config.toml
d_model = 384
n_head = 6
vocab_size = 4096
norm = "rmsnorm"
rope_base = 22000.0
extras = ["attention sinks", "value residuals", "short convolutions", "an embedding shortcut", "capped logits"]
init_std_down = 0.0
beta1 = 0.9
grad_clip = 1.0
decay_fraction = 0.854
decay_shape = "pow"
train_tokens = 456500000
Each number is 200 + 30 x the weight over its row's rms, rounded and kept within 0 to 999. Layers, rows and columns count from 0. The size before them is the row's rms in percent of the matrix's.

# q: layer 11 attention query, 384x384, rms 0.0383, rows 109-127, columns 192-239
# k: layer 11 attention key, 384x384, rms 0.038, rows 109-127, columns 192-239
# v: layer 11 attention value, 384x384, rms 0.0356, rows 64-76, columns 192-239
# o: layer 11 attention output (transposed), 384x384, rms 0.0337, rows 64-76, columns 192-239
q109,100,173,218,213,187,160,227,203,196,195,158,253,153,160,220,239,237,237,257,241,198,235,206,134,216,204,122,192,204,215,169,176,183,189,171,226,194,205,259,169,229,246,155,191,219,190,186,181,213
k109,101,181,203,179,162,206,232,202,193,180,168,183,212,143,180,175,167,169,221,133,125,163,213,216,225,200,249,209,226,208,224,249,185,166,227,233,244,146,176,197,254,214,219,191,225,182,244,211,221
q110,096,234,225,198,219,186,189,215,189,238,234,227,203,228,203,249,224,197,215,201,246,182,200,182,194,185,198,254,276,154,200,226,250,201,166,173,173,244,210,212,172,240,164,232,160,216,204,188,180
k110,102,158,253,180,199,242,204,179,225,189,218,207,227,167,219,164,176,200,193,215,198,197,220,190,199,202,179,201,207,181,206,187,268,337,206,218,139,228,205,206,184,249,236,217,213,210,192,195,205
q111,102,241,173,217,203,146,246,216,204,206,220,202,186,178,235,249,215,235,202,243,165,165,242,241,221,167,212,182,243,203,197,207,179,168,208,224,249,209,238,222,195,164,211,171,177,169,248,235,255
k111,107,181,183,193,146,187,268,226,183,195,220,217,158,233,195,221,225,202,221,192,187,184,227,250,201,175,226,201,152,163,221,226,174,177,238,217,185,200,174,197,187,126,172,185,226,155,234,195,179
q112,103,234,221,208,263,165,228,181,191,164,228,171,188,263,257,219,209,226,187,210,181,157,199,216,181,160,204,199,220,144,190,204,196,188,208,236,172,250,219,194,169,195,137,228,245,211,217,202,228
k112,103,184,201,190,129,166,204,201,237,247,247,209,188,225,257,203,194,161,197,221,270,242,211,180,113,227,236,211,217,177,191,146,264,252,152,197,175,197,195,177,203,204,199,268,171,242,208,197,204
q113,101,229,156,157,167,176,212,168,195,215,191,189,122,236,194,187,224,198,204,206,219,177,220,207,157,142,189,198,193,204,167,200,217,221,190,157,208,213,235,197,211,179,223,186,176,233,195,217,226
k113,101,160,192,207,188,154,251,188,220,203,137,201,174,193,157,243,224,177,166,192,233,204,138,209,177,161,210,224,220,219,218,209,207,157,234,185,246,248,218,256,181,190,177,218,231,216,225,202,212
q114,111,189,212,258,222,220,180,234,144,190,216,149,263,188,230,213,231,218,226,171,225,217,198,217,165,215,194,196,179,154,238,243,191,163,169,198,166,212,115,152,263,192,199,217,174,195,199,184,207
k114,089,185,219,183,190,194,222,192,265,184,213,160,257,196,225,194,175,234,182,155,205,188,215,217,172,211,222,155,153,190,133,153,214,277,205,231,157,170,142,197,198,224,231,252,265,190,233,163,271
q115,103,179,198,179,214,191,202,194,196,229,255,213,207,211,222,245,227,193,226,189,179,234,195,273,176,182,185,188,195,221,175,208,243,218,174,102,172,213,161,217,184,194,174,238,238,210,154,168,130
k115,101,209,291,212,199,151,224,198,215,213,228,149,231,257,227,235,243,212,234,183,235,248,168,256,188,234,228,199,183,182,186,247,245,248,227,161,174,221,138,206,262,204,217,248,187,243,237,184,217
q116,097,129,228,223,186,192,180,239,143,126,183,187,147,195,198,173,185,196,205,227,193,198,189,175,212,227,202,189,174,205,158,242,153,165,191,210,237,144,238,208,197,213,205,206,232,191,263,199,279
k116,097,265,75,184,200,175,183,207,209,187,167,197,157,217,130,223,172,194,216,221,200,161,211,145,197,176,208,175,211,222,204,136,203,157,246,179,156,137,183,164,194,174,171,236,174,255,169,175,195
q117,104,174,170,176,202,195,215,176,187,186,200,227,194,180,204,178,133,209,203,234,178,143,209,227,235,208,167,191,222,140,181,186,166,185,180,238,190,158,295,200,167,229,209,161,151,197,193,226,207
k117,099,204,178,160,201,236,237,193,229,243,177,244,184,148,213,175,223,201,182,185,156,186,129,122,229,235,162,243,207,166,217,191,228,196,229,240,205,238,193,185,124,237,232,169,218,246,184,142,158
q118,104,202,226,186,229,152,200,222,208,213,251,237,228,135,202,188,187,197,225,232,163,210,210,183,185,129,233,234,232,165,186,170,208,201,195,179,162,188,231,219,168,196,192,236,176,240,189,193,215
k118,100,226,166,204,122,192,244,184,161,194,212,197,168,251,169,161,244,198,209,185,165,192,215,195,186,213,214,192,190,215,208,235,232,169,244,223,237,165,247,182,215,162,280,151,210,187,199,205,180
q119,103,224,172,212,238,164,241,201,187,189,169,198,197,166,239,227,205,202,206,214,184,180,236,169,197,182,157,193,205,195,199,142,183,188,207,203,204,171,189,212,198,230,187,176,240,222,159,218,153
k119,103,186,249,177,184,203,195,226,213,148,190,236,150,204,164,140,207,169,229,188,210,150,208,208,241,167,142,207,201,162,194,200,183,134,185,196,224,191,169,187,196,190,217,212,203,195,203,244,173
q120,104,157,160,267,191,246,200,218,198,163,204,237,213,241,244,242,244,189,179,201,210,214,170,171,215,251,165,207,207,188,188,205,208,229,250,166,212,230,207,161,241,176,264,282,223,168,144,206,209
k120,104,216,195,200,252,194,202,238,201,232,157,172,196,223,158,215,165,245,202,222,197,177,175,207,220,183,209,196,225,205,236,237,222,225,164,223,205,204,232,196,208,214,257,236,223,194,164,209,218
q121,100,228,204,233,223,236,166,200,151,200,152,204,249,191,176,228,224,206,215,201,226,196,173,155,230,135,172,237,170,196,207,225,177,153,214,181,202,189,206,189,242,273,219,208,185,213,201,175,183
k121,106,215,191,190,143,167,234,180,176,229,197,128,200,220,175,255,190,253,204,212,155,149,211,229,208,204,126,151,249,201,145,226,193,182,218,215,221,219,225,199,214,116,167,171,264,199,212,168,222
q122,101,232,183,283,220,263,188,205,193,170,212,209,185,227,223,189,219,200,159,170,188,192,190,202,156,222,222,186,219,187,129,200,209,208,207,170,216,185,178,222,247,191,239,205,196,148,251,197,205
k122,099,182,233,241,192,182,180,206,176,162,204,197,228,255,204,231,215,171,213,258,143,235,201,186,210,255,193,237,212,212,220,171,140,212,150,193,212,200,181,180,220,204,206,149,232,234,178,187,246
q123,097,190,181,236,201,154,177,191,155,153,224,168,184,237,254,213,211,242,238,225,184,213,169,171,255,188,189,221,154,219,181,160,189,142,150,137,201,141,208,197,140,177,176,207,174,193,189,202,251
k123,101,169,203,205,158,189,205,208,236,179,186,187,198,174,166,220,201,232,227,141,255,248,228,190,166,242,204,158,177,211,166,155,185,192,259,237,163,149,215,201,262,185,173,234,195,165,235,141,229
q124,095,188,180,195,213,266,188,144,180,196,232,225,217,190,268,213,231,144,196,178,209,200,205,225,155,187,184,167,207,238,214,214,164,206,130,196,213,205,164,192,222,185,236,208,177,208,219,254,198
k124,095,172,175,242,158,155,224,195,185,208,233,153,206,176,214,167,198,229,201,245,218,202,166,182,216,216,199,222,254,223,204,221,108,176,255,202,244,234,224,178,176,261,150,144,197,239,228,230,247
q125,111,195,213,209,192,241,170,171,179,170,247,239,175,182,243,181,184,181,205,172,189,199,207,207,237,197,193,203,152,168,175,226,187,181,157,161,193,185,182,264,191,245,212,212,201,226,210,168,189
k125,101,209,218,243,228,141,218,210,214,204,222,195,236,219,165,171,195,175,176,145,244,194,187,177,239,216,193,197,258,206,206,199,154,181,229,185,176,241,212,215,192,214,216,237,176,260,213,189,212
q126,103,219,227,183,161,233,179,241,231,213,249,146,200,205,242,191,201,232,201,152,197,230,180,205,201,239,229,263,225,190,233,170,196,227,202,200,164,216,236,233,168,154,165,182,195,145,208,225,176
k126,106,210,203,181,259,175,193,212,182,207,173,222,224,234,186,222,210,219,216,180,192,219,196,195,211,260,224,226,159,206,190,176,181,209,129,178,216,176,195,242,211,196,195,229,185,170,226,161,211
q127,096,243,176,192,226,204,187,202,173,231,223,163,209,149,167,211,175,206,158,171,179,142,221,230,219,204,157,245,160,208,170,241,196,199,125,140,188,156,149,244,264,229,244,258,170,154,204,219,244
k127,104,201,233,233,158,206,182,247,232,154,227,220,242,172,224,202,235,198,195,236,247,219,179,212,225,131,233,180,183,235,168,207,152,192,277,194,202,236,194,211,159,218,202,196,255,212,195,196,193
v64,100,201,164,174,171,213,188,230,224,233,215,234,203,256,247,214,208,171,238,184,216,177,170,193,199,211,208,205,208,204,219,162,204,201,202,211,183,164,197,214,179,194,229,239,234,204,203,248,202
o64,091,205,177,207,191,192,207,199,278,173,158,217,206,255,229,207,213,237,172,210,225,207,204,257,241,215,178,168,276,158,230,181,206,141,138,269,143,140,224,150,215,216,221,200,237,188,183,207,209
v65,097,185,227,211,217,204,190,191,125,201,200,152,214,253,170,178,197,182,178,148,154,228,237,172,222,252,193,188,178,269,202,151,174,177,258,213,176,175,231,165,252,232,194,130,241,179,195,247,178
o65,090,215,164,163,159,160,184,177,165,216,181,208,182,198,161,229,189,198,193,191,195,183,195,179,207,191,236,177,172,230,239,234,186,148,193,162,192,204,188,158,206,214,208,184,170,191,202,252,202
v66,091,141,238,173,186,220,190,209,233,256,219,210,209,203,159,223,202,183,184,180,192,179,216,193,267,230,203,221,221,193,180,169,250,180,175,209,176,189,164,205,174,147,199,210,166,163,160,205,156
o66,088,194,183,211,184,181,262,134,193,120,208,239,176,218,241,223,167,196,178,182,178,228,182,162,173,142,126,200,241,200,217,172,196,182,145,231,201,162,154,212,257,226,238,229,210,163,231,235,253
v67,097,174,252,209,163,224,200,133,187,188,223,176,153,201,195,133,214,178,210,145,173,243,190,233,193,186,186,216,220,237,179,212,243,229,212,210,276,238,212,174,228,253,224,187,232,139,223,283,218
o67,092,198,180,148,188,192,192,233,224,222,215,186,230,236,195,201,197,223,147,204,261,225,186,223,246,260,220,82,163,175,194,200,180,205,251,126,216,199,160,190,245,202,226,197,220,199,178,210,182
v68,107,159,236,228,163,242,195,183,168,155,232,208,180,180,242,177,209,183,180,184,206,246,280,216,196,167,185,232,189,160,203,192,198,212,177,164,221,207,166,203,197,214,232,216,168,230,200,196,194
o68,090,165,238,231,207,178,191,210,192,237,218,212,224,169,202,187,227,225,226,177,190,208,250,175,276,231,250,220,200,205,204,223,178,182,194,203,180,202,171,242,232,218,268,197,154,264,155,238,203
v69,094,165,246,188,204,209,206,225,218,194,198,224,168,184,173,172,191,217,208,142,193,207,224,227,190,244,261,177,180,182,194,232,279,221,252,193,214,186,201,158,207,160,215,154,198,199,207,137,163
o69,092,188,217,242,165,257,218,233,175,179,188,226,203,243,210,233,193,191,179,208,190,183,216,164,173,176,160,146,204,133,227,249,156,216,188,167,214,159,240,223,159,204,240,194,218,150,193,129,168
v70,090,213,180,180,188,208,208,260,197,223,208,201,231,198,160,236,202,203,213,272,240,244,272,195,201,216,187,195,184,217,239,200,138,204,182,179,161,259,237,196,219,210,174,174,215,184,233,218,225
o70,089,186,203,232,224,203,181,198,155,163,166,227,178,190,232,205,174,143,215,261,150,154,183,200,183,126,231,228,254,231,165,207,230,253,155,193,180,246,188,193,189,219,187,220,201,160,222,192,137
v71,104,211,234,211,187,202,217,137,224,174,191,202,207,224,170,214,225,176,167,234,174,220,167,235,157,239,227,210,197,201,198,174,227,192,143,218,169,170,201,237,189,176,161,215,188,170,203,136,194
o71,095,182,201,203,190,168,220,124,179,154,183,257,166,170,112,178,198,160,202,274,206,213,242,202,154,246,218,222,213,213,203,204,204,196,191,204,158,190,171,241,223,193,199,197,161,211,253,127,227
v72,101,249,219,191,191,191,198,161,190,212,188,207,234,155,187,203,157,216,157,185,168,190,155,196,211,186,282,181,189,143,200,196,204,174,179,209,221,117,183,201,222,192,196,195,200,207,187,134,194
o72,092,185,215,227,218,213,220,176,156,246,187,248,175,143,165,150,240,223,195,208,217,185,204,177,211,187,208,206,200,137,206,200,203,178,232,172,197,183,275,231,202,208,200,214,169,182,164,199,194
v73,102,179,240,147,201,202,205,184,197,219,225,228,243,147,206,182,166,166,206,236,188,187,240,201,227,153,229,202,159,129,187,192,218,188,149,213,160,199,167,185,177,199,135,166,141,184,199,190,208
o73,095,206,185,191,217,223,185,172,148,148,231,245,150,227,216,187,138,182,237,209,147,227,197,181,180,150,203,238,177,167,205,220,176,189,179,172,158,210,214,211,199,149,121,224,219,173,227,213,191
v74,107,237,188,256,251,191,212,269,211,215,209,203,247,206,228,205,168,188,243,229,198,203,170,241,209,162,170,211,177,171,196,240,225,232,223,162,193,167,198,194,182,277,165,197,176,275,231,201,227
o74,096,173,136,202,215,197,219,233,188,230,182,165,218,241,246,171,186,137,209,187,222,175,190,202,168,200,185,225,202,216,174,207,245,266,238,220,181,227,234,216,173,258,179,247,205,206,216,206,207
v75,097,166,173,218,189,185,230,166,182,133,202,194,183,195,166,203,191,225,221,247,167,164,227,152,166,203,177,206,203,227,212,242,188,172,194,208,216,185,224,194,273,187,203,221,215,214,228,129,212
o75,093,210,310,216,211,237,238,202,179,188,214,170,154,177,179,153,198,210,156,221,193,180,185,213,165,218,229,202,181,212,280,218,270,190,243,249,201,201,162,157,242,219,213,167,183,258,229,196,204
v76,100,215,218,128,157,210,195,101,159,190,185,178,252,232,177,217,212,215,177,216,150,158,158,175,179,203,234,197,170,147,213,167,232,203,285,212,185,192,200,210,169,172,201,194,183,133,165,168,198
o76,096,164,179,187,220,271,183,176,237,189,230,223,137,196,195,189,159,209,198,226,187,264,136,188,186,210,177,181,160,195,207,239,201,157,233,141,202,175,137,256,164,177,147,189,195,153,273,146,154